{"norm": "layernorm", "norm_place": "pre", "positions": "learned", "qk_norm": true, "tie_embeddings": true, "init_std_qkv": 0.0374, "init_std_o": 0.0464, "init_std_up": 0.0535, "optimizer": "adam_hyperball", "lr_mult_o": 1.33, "lr_head": 0.0063, "grad_clip": 1.0, "warmup_steps": 332, "schedule": "wsd", "train_tokens": 244500000}
Each number is 128 + 32 x the weight over its row's rms, rounded and kept within 0 to 255. Layers, rows and columns count from 0. Numbers have three digits each. The size before them is the row's rms in percent of the matrix's.

# layer 4 MLP down, 160x640, rms 0.0534, rows 85-159, columns 400-479
107:109120169123131082188142125155140121136153145149170181112098121170171116136108122164104225130128129127133141159164148150121142180134108132144176151136160146119108124143127147139072142077155127059142132130145139080117111152196103127144144094
100:125124195170142060127171194162114105135116090165096059161111120144165139143193178124083153138163104150122152175130117087128133184144115140159162100119171136134093113163140152120175071100087095129071046092164120189093040154050191152205124193
098:217104114113140097109090123107091146144145120153108116099194122100119091141121129125089082143120137093104133101105126108149077154120140089127187158152169096130124140135126120100124064156168094240162127135107115133129146125140207096150133133
103:101130083106145129087128087107118146122163098126116142148133170167119141160169091115111048141129124175151142112131149156083136140133125114102073134132139155112090115071112077154091148105161150169126203142164127144106116142177111115091145187
097:129147155111119107091139120109108126110140101127145125155135127114076172117129145120194103161119145152107078131148039073139096066148138128148120106114165085108132109149082146100148138105085000124095133090118142179127092118083126166169114191
098:098110143146111192205107142117131168038181108135144079120102170136139156172181061112136114115126100099138111097101092164159139124112137122129125119128169113135127115060136069077134104066148053113145106156118110116135145169133098144207112139
089:119112123152130127110099159116113198141157132130081123121102170096081073101147126122128149125138156151142119151140154123137143126143139144119071159142144105133086100085129078134088141157127108134189138125159168187092189127141127153060074196
114:170169127107103117121132146079130074127139121115048111114150131112125095113144108095163180202122181115123082075104132047140128117119107056070165098122131162130171121139089127105157145111110066130093081139139120150153051116124123108099066125
101:103129172106127088164151139116148190112104143155151147113122131147176110133136141158153116130167125125138119139072105186139135118118114103138130125073112092143161139127111141111146147158128082114167163139100163127136182181109127048231167171
112:100138116160049139105076149110135090130156115153075104147123108071107143118134076062126083051124136075121126144112093085137146126057086114108105140135095141115105088087131216114081137142104181150115086161045134111127090131134102051174119100
098:111111065110085164060117127112148064159127117113078073116152082112175128146116163144085116105124116118139096172152184093060134107071088122112116132111109128138089122110102134138120144132148255132152186084140074142151240135212089113148137053
102:170145154097111105142112103134141105187050154125187186123140127102106139133118151163154144123156141149153125109143143152123138107136142153127140179147172141146089141164134071112112126117085078089111098093097147215133211086092081169201148147
095:184108154074166152152124121130113182118148119112148094124123052133135150165090119177157083153063115147126109181187117159129160136156103129142124154111131118151129112067139149114105095129141153203084088148146134147095150161110142178179161083
101:100121124114123102134184118119118185190153124116134129162124152125138153127148199112043087121133130132112099160060083127145072166102155141084123111116099157152128124160126098195169134163090110193148204106117155067103150102087136084155112105
104:132115135164121117183138147132109133156086120108157073154095110142143142160155101105167165167145088110139184105119144148104162113137189128168101158134126078116110124125117088153108143140085071146130158118095130093096048144079124099121107160
107:134108115076188095090156104140114173117122139111157199127158161121127141138092128157117177156162109169110115147118166182096132161153142157131217122132122140148136134119140132108133144145163140146137087118192096131116143214136143143126159060
096:112093091119123142105103117142144060139093103137144207144158124095171145137144093154190140159123130154109131192148150109104132146137177107170120137111101101136125096128099140123163108139169153154117173142149158086124122134205105120109127150
093:137103131128124117136133117172131120126113135149162171122113174193171123155151114130116099144123140126120101136157146156147118095149138114163090141131119140130187122156173069137137094103121114091169156158087142063139136076119213114063124185
102:144126120094123131106108143120129134162170127154119153123135126127187085194086052111148071124156147077115203087101166089185146141119144143142182120153204082124077138124126114110167100102135170186236133115115111111116133138156106171043133115
105:144138170181106158085139149049123081134158134133113142110115157127159136113115159116052157146131139151138089052105143110082156145113148093063149144120085103103104120113035124176191168124055134139099109147129155109160151098149130115173087161
089:138116099089133153133124128127115119098092151122121103141134112140142178158192032135161061128113118108127122110077112132120114125165160123101056135166186106120161126103163084116132152121108152223124115146121145143157185095178156186104123168
111:122138104100127114173137132131144105147136132089135167098167110080134073140124122101091192172136105167142170085107117095130091072143114124178117138109208140119150110195092128082124155181092171073130084109134131128150154126141140074104107162
099:128141066195130172057174067143141120098183129111148116128155173096099156121108152139102166133112090172126107184143150137107109124141110155153153135136124186141103163079111073130119135116115132106110038165143151143108186154148116058122095120
104:152138141159123133148138119129126121152157125113078124107118101099174154149122059148129111119142155104100141113146078113164082122101073128097155114101173122147159111166162169147172109129125146095139130120086110139124103138129162148132143128
099:129128107083129141121138115145105133136134084169134145120103168209049071134130138174143141093153169135103178190123178164157118185130133149101154136144116127096119130096150183153132151122207160091126116122171098129116178143189095147168174120
101:148101126116169137114100125165115163111102071145146253057084068108173105136067148126205107136166133120168158132167181167165114176164137125159119117153149120091099147119105152138098088100151125085124063140133142074106109118128158150101159159
095:101135077140134162115069087091126071108097138139089110145158145127145091165096111099033130093100127099150110102050118157134097130127113100079098138119107110132113139205083177107070125132163145101148122108138140129186153150181130062123114092
143:122109118129065134112138104099136093110126133205014065140168148060154152112131105073131165169167134117117110125187035065144162161066075042119080142127122111104097148154112135148090125145061122108119138148086113124133093129094153088073093122
105:136139115169139121095101091132154173106140128139132143103151136120092203116135134127152086128174126167107104114153086107172150117121108125113197094117071108136137117148140146067111133142154175167169143169129162175177056106125097087215126169
104:184111134106138096171083130128118126159138127166155066121141097127121137108172111078161120142102103133102094153102164146063138137134108105129153125130070093125137138138115138136141069170160162087111169119149130147134145147240071177079138185
114:156130140139166070128097115154166121188136107115186203141112144119049157112131079125093157124142138118141159139096162146157130159172158187156130134150084122161108132121131134155099127099117172127137176090176139143116117126130165166095097189
096:159138230198137181076168117129142083156047101087115122169139147118105149168136146136081095123134136112089113145185130149112103083112172130094062104135088126154151146147117093093106072087043159108170117169094126149151076166112166168126109255
099:179143156119110070175126143098126157105148109107076034167209098114126145151158109082153119119083120131116150081190074082156158127104168109129093126122083110114170125153150189083147124105072211124130185135172111138138156148109162156111157187
094:125136165106143152080117155142123175085174119102152143090169136120099125125167128152178222139106125141110117201147158123148123114141106128112156112093105121120094123109134160093113139129109084088169094132160114102136134120098074145178165107
098:128106102105163117171123122151113118138121136130160160124128109137129158129091140184076140134113134124096102142164083120108150085141137149144111099101229107122125113146165128163162140144105118225107104119148150116106128118117136142171158082
095:132157165178133128098129074132098105123168085109134053167103087137109085111133126084155116127093131127177099158138163103100187102159169136116126182106063187124132094051145173064132133168127069109139042134160116115117068104180067127094083128
100:139141150065128090115137129108111120132175126124114048140145121137127124123141111127123134100096096200103093171159117137129146075112138130088088168200184102106140110164103126104125135172133134111158130128119146160121125089201058185170131085
098:192131154142162149169141097130157153075126145137167182177151120124131173097122112143172082099108127111159105201122192104181106115113098142127109129099212144138111178069159200125147126091140163128122126130104132138109159150164199107116165156
094:181160162215106076099125142124123184127184116151146192167125157095086149173148098164137147096110148115101170113122142124133136106102150131148100127171056114136138134098157178094179128084135089107147168079136162132125150131141209125128113140
098:133109136137128104159172126140095150138156191119121110099083089181144138159152093154169113138092182158119143180154183158136115115118104146168135127133113130127107122138131094178143143158106233077121154135119096137099163103125123116057141083
090:154127135149105094140174148114135157154102152143138095113236103072104114121171101099101173127158131044105146103174132201122172103128074133148059107154103107129155118108144115146139069102134081105128058139156115158147092132130172109190194161
097:144109154128107110095154115133110146177081108130076167134135126169119122150118183084144196141097139137156171089141099091137132138113145115113131131185181087108099093072115107165066135137113112199152047088080127083111192112148152108105111126
101:147120155125170106132149147131126142127102134129197206135138171116123101041137135160130106148146132109115111159133148129113127130156141136106146125134145117142116129121110125143148111111189109124077202112168132180088124135169121174116096057
097:171123111076109096195100138107151145131142104125140068130192121130080149110082164123110152154123114136125091089063091160144136130137183134105170112109098147130171142150135059091117094094117217089137143125144142110125142146112176098121113115
099:126141091114121122114106202151119166133085134132152104163090153174147154150068117059185145158130124095102131134163148169106144098153124114151148138150111179085139135161162071108143174151083163108078187118169136134168102172148118057111179125
093:122115141207139077105120097123080100035109149138143153147115200123145159106137180049080152136163147095143127091117130148131180142155102153128058123118131145109082136105120162139124129138168131178109176141138128106129166111123115125187137103
100:097147107134157157157118111161143154117133124147164207152117154171102126131163169199098155146138163138125182178109146183126137170166142151188172148138115109137111095122178177101098169122200068071141175126173158181173108063183134119169180161
103:149181129151120141109121155146103093184108160133132122144122088168144137095132121189139175108103175129100118179144125132130112092106106126108108158102104106118150156151136178122153121137149114064175035100147120176136113082116081169181119122
107:155123147154108092049124142073147053141193117134112115120108131119138114068124181148158044122114137135075084185167075143204125130125102122097131115168065138130097146137084181044118145085059119157121061155116143140153089148067125100095093072
109:157115160128119155110152119126126192155160157129145210127119157136152178096062161145062100133132135110098125174084104172131122154127097132119118094126136112130031130150119142128063160165121118190141177147103085134101147128123139114161147062
096:129073150120132136101129147168112161091103111112108175116130092142086111147150182194156141120160104173115103178164193140145157132145092158146110152134138119101092104125182156136152144134152110134084136139146147128131091084117135200161139195
103:173129159144134100172116153136142153099140116055103128120138149187165131118131089107152109068138085106184060143067082042127093099151164185102210177107170090141106125085120104186141104154091100120119085142147103151129060142105192140108115059
109:122124132099114127166131157088116111143149105119110159119100149095173106119106037106070207126101133122095084110144113085112117149115129133125161150126215101120131115114045130168079132138097078176139112112107116090111086142065106082084096096
107:195150114150126140160125113157111141210127082120145163097131079126157096186080114083191100109147130099151166151117136109115129133157205119133096122140144114127145146112156130172163148130119126156115071139122168167068083128127115153129151061
100:088099167192162141133166130158118160117143149151104093142118099092102151153144112085129132173179101121143108098112074194136087174143101138127117125076227065130172107126163076168167130115063095123128131133120088091161157151103167110043144140
092:080079078115160120096132139123129120196123143129075103097081145152136179100165119119051156122108155123181108059110137127125117175130121109129099106175174190138079143103141161135163121127112116125110173124163137071161119151163096210145114089
099:123114131142124123106114126130139060103111082121135141088110141088138080077119138138066114131154153091137100123074137173161137131098189106087113126128044148132131133130107100197140157122090167093168191148113124191124157109076147104137157179
099:087134133100104114184154142132154140120119145106139118128123196142139125143083113114254232142153067130157141078089080153175112091133169101114078125117195129136104149132130080124159140121152082117125150104152129102095092132075100152126102145
096:097125114152097081132129158140139105106082184176061142118118124129169110089119141071071150096104136135124124095153167184118175158097124113143122120101053101127066145119176197154166150131152194095148157099198109120090105133186127157121139137
097:175127119119115127112134149125141150121184093168086086129126075131098133135127084158138028141136165119107145118126142141115109099125084136089130088145122194109167129122157109172102154153138167145149140148047172147113118099092104124140116168
093:176123118140140116118118137114148168148126097156097087122163138130135089120094102106180054126103137097170046201078152135065133131135159126109161106162150060155081134146134147113080119091137105108178161107145143125127076101174094089159112137
104:179124144134124185096129099165153118153139148139156113116133127094146103170104190176060209105113112182123149111129132093109116116145075139154134141099163120131164138093171128096134106111085197135133117148093108151127137115073117046080119033
102:106168140137108141090115083126102115140066192112054131141119140091167085060133168133054123134111118100099154085137103081147123094115179115128080154116140123103121161123120099145126116104048114087136129116117113125127074123096078093114110137
095:077087139127129109226136124171126123102151144164093063126114094081144131107078103109125117140121102109152166101094116151149129150096155108200147155183103142128153113143151135116158131120097180154135145178129183111133161200093138060133123181
103:159132227113150133144109157159124125150114131137130163134111116169147127133133054179245115133170122134094150137102128114140159135144167147179090153151186108134109147155128165158086194140178116163151184124170124073115153148131142168110135052
098:111094148117165133131145115117139051116069134166157078134150114081094132151150105094126176141147099093135071169120138150139129160121089152139154129146113110155146114120102113124128142122107120158048104089128135137125185108139186233098138170
101:105120122135149124075155135100104110193091113085140136159143128127087155115171131170129131148141147095119099176080149106041115086152150143151154117137102151092147096141111147110150150092172179139121153140145148072153176155101141191177117072
101:099181118160130145151099092154116157228153135066181076129094136151170133062099128117158073141070125137152143088135140163090155113116083100148081153102056132134114107093132092102123121152228174110146133073097116144126018138119158103120101081
082:120141141083153157223054131142078193118124107136148146090111146058093143083124147096105126132111143138118110165132117091145103142152150152122078117116128134082127139131118046112194145100146034195139168154133100150102185108186095091105099104
090:158159210080145130115105143126097154073103159149170164123119120128136115109157121141142095079130125139125151111127160091118118149165158164085159087158078209087126160121152141122118090091100098129134134137159153114113090107079150128156157168
096:101086101155150115075152150141112125122155128106108091111123122134118084094069177106088093183132134096109113152140102111105110094141164101087176121112095140117106112111137137165132155156128124150077148141135118148156127132083148141150172040
099:128098076150155157200144087176141102112068089124161136167139088088109110119101065068187097118125076152137129107187125096115101103138182114142121081111120170126107128139155171106130098174097208173112149157127135092147114125103112192074146069
099:106170204084084178157175183107142092126125072128096096142135114074124143085113123118091123121125104156156156111206118114145137124080100113082166118142159124125127139157099155147146135117126188103110190132064141123144133155034134173078095077
107:144118165138154101149118138066136187159171161121140058101139090136098111143133149105000143097086144168156147143131101122207134106145106112101115097159079103129108125184110177136141164141083081066136132112129102080151066126172135071106137156
105:075149123129090168079143137072160041148113119134085042105160165101155099138119091065090042117112140125138125136122080116086128125064130128083137127109143178157147128147076092185137170099108156083106164107144110137110162151028130092085136063